Each number is 50 + 15 x the weight over its row's rms, rounded and kept within 0 to 99. Layers, rows and columns count from 0. The size before them is the row's rms in percent of the matrix's.

# o: layer 5 attention output (transposed), 320x320, rms 0.078, rows 154-173, columns 160-239
# v: layer 5 attention value, 320x320, rms 0.0679, rows 155-174, columns 160-239
o154 076:56 55 56 26 54 54 63 44 66 48 33 81 75 45 58 51 32 68 61 36 56 67 44 43 44 58 59 43 54 35 69 40 30 57 47 59 62 59 35 56 60 45 51 40 76 54 51 70 34 51 39 51 63 09 42 28 53 32 67 47 63 37 64 42 47 57 26 53 53 77 55 43 70 61 46 42 42 26 57 57
v155 090:48 47 56 50 33 76 46 81 57 45 69 75 58 37 42 46 43 85 46 51 51 78 38 60 57 36 84 52 39 68 43 50 69 69 34 43 40 38 56 54 34 40 53 59 78 39 61 72 79 44 38 62 18 34 53 45 55 69 68 41 46 51 48 86 47 35 44 72 60 50 71 58 49 45 33 36 72 62 44 61
o155 084:33 44 46 72 40 60 58 70 65 44 86 55 36 50 47 42 24 91 40 57 37 66 50 63 53 30 54 52 48 67 39 73 43 60 28 23 62 29 36 39 53 43 44 49 55 57 75 63 67 32 55 64 38 47 55 31 40 75 56 46 65 46 51 82 21 37 40 75 61 35 66 61 51 46 32 45 71 36 57 51
v156 080:65 47 59 63 24 44 37 42 81 42 40 45 35 37 48 57 53 29 85 59 54 54 33 31 56 54 64 57 78 58 48 33 47 67 51 19 37 37 31 36 61 65 01 45 42 57 67 21 38 40 45 49 57 49 40 60 57 56 60 58 55 48 49 39 57 86 48 78 51 69 45 45 33 65 56 55 42 57 63 42
o156 080:76 74 74 46 20 59 61 47 71 59 38 46 35 23 50 57 53 40 73 50 44 46 36 54 51 52 70 45 53 49 54 44 29 46 45 47 38 74 28 61 63 64 38 63 28 50 53 29 52 52 34 47 56 65 46 48 48 43 45 86 47 48 44 32 51 53 62 56 32 67 41 40 27 36 48 50 58 39 56 50
v157 094:58 58 51 24 39 72 50 92 51 29 44 72 52 53 48 58 28 22 45 42 57 85 69 38 72 60 71 45 33 63 44 43 61 53 69 43 41 49 60 24 57 19 76 26 64 70 39 60 28 39 46 53 53 65 44 40 75 60 52 71 34 61 64 11 40 64 70 67 58 47 28 48 76 40 48 45 53 65 27 72
o157 087:53 68 51 30 41 72 38 74 45 35 38 81 68 63 49 82 36 38 60 47 61 69 54 43 36 51 58 50 48 96 52 47 58 59 46 38 23 52 36 31 83 20 59 26 48 79 49 61 36 53 72 63 50 50 28 44 56 35 55 44 34 53 62 27 31 44 72 43 52 46 38 40 72 41 68 18 27 57 46 61
v158 080:33 49 51 33 36 33 54 35 37 49 71 49 66 51 22 49 34 56 50 14 54 36 74 35 32 29 36 43 15 46 45 53 53 60 57 60 67 28 52 45 68 43 44 56 48 64 65 56 24 55 38 51 50 57 32 21 27 70 44 43 32 19 61 37 58 51 40 42 32 59 51 51 65 58 29 60 52 55 57 55
o158 084:43 62 62 43 34 38 38 51 40 53 57 44 64 60 12 28 30 41 63 36 44 42 76 34 33 39 59 10 35 60 39 39 33 45 56 71 69 28 55 71 44 49 26 51 40 58 55 49 25 52 44 37 51 27 36 45 30 59 39 52 40 34 44 32 52 54 23 53 51 44 62 59 70 39 40 63 44 53 66 48
v159 080:35 36 66 75 59 26 34 60 39 54 80 78 56 48 35 67 46 26 59 47 49 57 51 42 47 97 40 69 32 39 35 65 58 12 64 46 52 70 41 52 74 72 60 51 34 61 28 31 15 62 55 59 59 44 51 28 79 54 26 39 50 67 63 64 63 50 40 66 57 78 52 49 37 45 63 43 45 52 86 57
o159 085:57 58 57 61 54 44 48 60 30 55 62 84 33 59 38 61 78 38 56 62 55 47 52 51 73 46 45 46 36 37 36 64 36 41 78 55 74 57 52 23 48 47 63 56 41 71 29 23 57 61 70 76 51 26 56 32 61 50 45 47 60 70 76 39 69 64 56 42 72 49 46 59 41 42 62 54 28 47 60 63
v160 098:51 61 38 50 62 36 31 25 66 94 24 57 67 63 38 31 49 60 18 47 37 22 39 31 15 46 46 38 99 44 68 42 27 42 50 47 31 49 35 62 51 57 68 43 21 47 62 43 44 58 57 42 35 16 40 83 41 03 57 49 75 44 45 45 40 67 66 58 59 26 51 37 33 65 62 89 46 47 57 41
o160 087:36 52 23 44 62 14 45 44 95 80 28 69 65 42 62 53 38 80 46 51 36 39 49 44 46 30 49 26 76 16 59 45 27 53 62 49 41 47 40 72 47 48 72 43 37 67 67 33 55 50 49 43 44 49 71 61 38 46 47 40 53 49 42 47 67 69 81 37 51 51 47 44 71 56 42 68 33 58 42 52
v161 095:38 48 23 22 30 06 29 40 52 76 66 55 54 57 70 40 70 80 50 24 64 68 64 42 61 69 77 76 51 57 51 53 52 28 26 54 54 25 51 62 55 42 44 31 30 69 49 63 50 40 53 80 52 67 50 48 39 53 72 28 39 51 48 44 37 38 37 49 29 62 65 47 54 86 71 44 58 41 46 75
o161 071:46 46 20 39 32 44 24 62 32 94 59 44 26 51 60 43 68 76 43 28 50 69 47 57 68 58 46 53 50 58 42 27 50 27 46 65 79 27 25 70 83 28 67 31 33 63 60 60 43 36 54 64 35 75 16 67 46 53 45 50 27 50 52 44 39 44 45 52 25 61 73 50 53 60 60 48 72 65 50 69
v162 086:34 42 33 65 45 54 70 36 20 77 49 39 52 54 64 64 70 43 54 37 55 43 64 42 57 58 64 51 66 57 47 52 44 57 49 96 59 48 60 35 57 60 66 31 46 57 70 65 62 27 54 66 61 62 54 31 41 34 72 94 53 42 36 18 60 66 34 34 22 49 35 39 35 56 57 57 63 22 66 35
o162 081:36 48 38 54 28 46 67 53 49 60 45 44 29 55 45 59 44 42 66 28 59 57 43 38 58 42 42 35 31 58 57 48 60 56 72 39 38 40 66 63 38 62 81 16 54 55 65 69 67 41 50 14 46 68 37 13 28 42 68 72 43 53 46 41 59 82 46 44 11 29 50 61 32 53 48 40 65 19 55 29
v163 087:48 59 54 53 66 55 72 60 35 44 74 40 28 43 48 44 58 55 22 38 30 73 37 38 78 67 70 28 43 56 51 32 90 64 70 59 65 39 51 25 67 48 50 49 71 55 51 37 62 46 66 57 49 53 50 49 53 61 40 44 45 32 43 36 50 74 49 01 57 38 58 37 58 48 49 54 48 50 35 39
o163 079:53 37 39 39 71 66 67 72 41 64 52 42 24 45 39 46 40 62 38 47 27 56 86 44 72 47 54 57 42 42 81 43 53 51 58 52 59 40 78 37 58 64 28 60 79 57 30 45 51 41 85 53 45 65 55 56 23 49 16 53 46 48 49 44 71 51 25 30 45 46 57 50 53 29 56 58 70 38 28 47
v164 084:53 38 52 85 26 41 25 22 41 55 42 41 29 41 58 23 56 68 32 38 67 18 25 62 19 46 20 60 76 46 59 46 06 48 15 52 42 44 51 43 20 89 31 28 61 52 72 41 29 61 61 55 44 47 47 78 38 39 46 77 56 53 37 52 64 24 03 71 43 37 42 56 49 41 69 23 31 49 34 23
o164 080:78 49 48 71 52 38 17 42 34 55 17 42 39 59 59 34 31 74 45 50 80 51 47 71 60 55 34 66 52 59 48 52 11 62 58 53 14 37 58 46 41 57 14 54 64 32 78 70 59 59 59 57 44 61 52 64 48 35 57 66 65 52 34 51 78 62 48 42 49 47 57 43 74 22 44 50 24 42 55 37
v165 087:62 47 61 42 46 39 43 86 54 24 38 26 50 60 50 46 56 60 77 53 40 57 53 59 63 83 60 36 20 53 42 44 72 54 86 88 54 78 48 69 14 69 48 74 54 42 31 65 65 20 48 44 40 62 70 58 63 80 43 45 36 59 44 62 44 61 69 62 44 34 53 60 39 78 12 49 49 43 46 60
o165 090:63 67 52 46 51 64 30 63 75 38 58 55 39 52 48 56 46 46 80 51 54 67 55 34 63 86 32 64 40 46 63 55 42 57 54 83 70 60 56 51 43 54 42 65 63 53 35 69 48 42 53 31 46 43 35 38 51 77 37 42 57 30 63 68 31 54 54 42 45 29 28 52 36 69 48 44 32 38 70 53
v166 175:40 89 52 43 47 63 63 23 54 91 48 65 46 44 54 57 64 44 36 32 45 43 44 31 41 47 69 44 68 34 53 67 37 38 44 56 49 37 51 57 55 62 20 52 62 50 55 54 77 44 47 60 58 41 51 46 24 40 63 17 48 56 40 55 43 56 66 37 67 52 66 67 59 61 43 40 63 55 59 44
o166 053:34 69 49 63 72 40 66 30 56 45 59 56 29 38 26 48 45 50 52 45 54 42 33 32 57 73 61 54 58 39 57 51 49 43 86 47 66 56 36 75 37 73 34 65 53 66 50 49 78 70 43 61 45 27 41 51 61 28 48 57 68 55 48 49 70 50 44 56 57 22 61 74 46 78 52 40 83 82 51 37
v167 082:47 36 70 52 47 62 66 58 49 37 38 51 50 37 75 37 63 46 53 58 56 42 65 37 17 69 46 52 53 58 52 49 78 70 90 45 28 69 57 64 51 19 66 59 43 42 51 81 71 41 50 41 51 26 53 59 77 61 85 22 37 41 54 58 45 67 42 72 76 43 46 51 29 38 30 69 43 34 30 46
o167 089:63 43 59 48 35 38 46 62 53 39 28 57 43 50 56 53 54 44 38 76 41 46 75 52 52 67 46 45 61 69 50 52 68 63 77 40 24 54 21 40 58 49 52 54 40 41 51 86 58 37 57 56 53 57 63 27 56 36 85 58 40 38 30 42 25 55 58 80 67 52 53 46 48 57 48 50 31 21 31 28
v168 088:49 67 49 47 37 54 57 74 54 73 35 45 40 40 67 54 50 60 57 55 28 66 53 37 47 51 64 70 13 40 19 61 71 67 47 46 46 42 51 34 49 73 44 63 69 48 54 45 69 43 37 40 48 38 40 36 44 73 48 43 65 55 60 51 44 54 54 74 83 73 51 55 45 49 43 42 70 48 82 62
o168 091:38 64 32 64 63 60 61 59 48 65 24 44 26 43 58 42 47 44 65 56 18 43 24 49 42 22 45 50 19 54 27 58 45 44 52 73 42 27 35 33 44 80 41 70 62 56 33 48 39 52 59 22 40 65 64 30 70 41 47 37 73 81 28 37 40 29 65 47 31 40 60 62 45 36 25 55 43 64 51 61
v169 098:39 65 49 67 54 52 31 63 30 42 64 64 48 33 59 61 65 96 43 34 48 11 43 25 71 41 54 42 36 39 61 46 53 51 38 70 39 61 59 56 65 38 48 37 37 33 56 44 69 79 50 56 58 29 49 25 28 17 71 29 43 55 51 52 51 57 24 73 61 55 40 41 49 54 53 32 60 65 62 32
o169 073:37 55 34 36 62 70 35 36 40 50 33 44 50 31 45 59 64 65 53 52 72 23 52 41 67 43 61 47 43 47 60 44 63 51 44 59 23 62 61 57 41 38 69 47 66 52 49 69 71 73 45 53 38 42 59 34 75 44 70 51 31 40 47 59 48 46 39 68 50 34 44 43 52 44 76 56 54 42 54 34
v170 120:46 74 47 79 39 68 66 21 53 54 34 58 62 33 46 34 42 63 27 33 55 16 37 62 12 41 75 45 71 54 35 53 64 53 41 49 38 33 51 36 46 53 59 57 61 52 54 57 54 19 63 47 66 47 43 58 27 37 48 74 44 27 54 56 39 69 62 58 61 42 63 43 58 49 61 66 49 55 56 62
o170 083:45 66 33 76 53 58 62 39 65 56 35 83 79 22 33 35 46 58 28 54 81 39 28 74 27 61 50 54 61 51 34 70 62 48 55 31 53 53 51 57 48 51 65 45 63 48 36 58 60 33 78 45 60 51 43 55 32 00 43 59 35 37 61 50 56 65 45 40 46 23 45 35 34 36 35 54 48 69 53 67
v171 089:51 77 58 56 63 55 45 15 49 39 80 20 32 59 83 14 39 17 59 44 48 35 36 59 42 63 76 50 50 40 53 50 51 76 32 68 22 54 27 18 76 20 57 52 64 54 49 35 27 40 55 68 58 58 50 67 47 56 59 58 34 66 72 89 47 64 17 48 57 44 67 48 41 25 61 43 50 49 87 45
o171 086:60 62 57 60 51 44 60 41 80 56 59 32 37 78 63 09 61 51 82 50 24 53 40 61 57 44 41 25 63 42 70 48 62 71 42 49 22 33 26 41 64 37 71 55 68 59 58 57 78 54 45 54 65 63 53 57 60 82 59 45 28 76 64 59 37 34 38 44 34 51 63 50 63 14 67 70 65 29 62 68
v172 083:53 43 40 52 51 45 67 89 53 50 14 41 64 67 28 47 41 63 53 70 30 35 48 40 44 33 55 71 49 29 32 73 99 41 25 61 42 42 29 36 40 36 75 47 52 24 50 39 67 43 70 64 32 41 49 47 44 46 44 22 42 58 67 43 34 50 56 37 55 28 48 46 65 65 37 74 58 69 33 58
o172 083:53 50 27 60 47 45 69 71 35 38 32 51 75 41 42 23 21 66 41 66 32 50 39 48 48 66 63 74 61 23 46 52 76 53 36 61 24 29 45 52 42 61 39 55 46 04 39 13 38 59 58 58 40 39 39 70 52 49 54 53 39 62 57 49 63 31 36 19 47 57 64 49 43 61 50 84 51 67 40 61
v173 095:49 65 51 44 18 73 40 63 47 75 73 39 45 65 57 36 53 17 51 39 51 24 70 43 45 54 30 32 99 26 66 42 31 60 52 29 43 44 47 58 39 43 24 43 13 49 63 30 28 38 55 65 48 31 41 62 53 62 45 54 51 52 46 63 53 83 40 53 57 65 54 45 37 66 51 63 28 45 57 69
o173 082:61 43 49 30 17 66 38 45 70 67 78 54 34 79 48 56 53 43 67 59 55 30 34 48 31 72 37 40 51 73 43 61 40 44 41 37 53 43 26 36 38 35 35 43 15 45 48 40 25 32 65 64 81 46 51 55 39 49 56 60 21 93 64 61 40 70 16 43 65 50 42 34 41 51 52 58 44 39 71 45
v174 080:73 63 51 52 83 46 32 23 50 54 52 68 59 36 26 47 46 55 41 44 68 57 34 49 14 47 82 41 49 22 59 50 49 37 70 35 53 76 51 55 60 81 69 49 74 56 46 56 24 50 43 27 41 69 49 44 50 40 40 39 36 58 48 44 29 40 40 41 39 61 75 61 55 47 46 44 18 51 49 55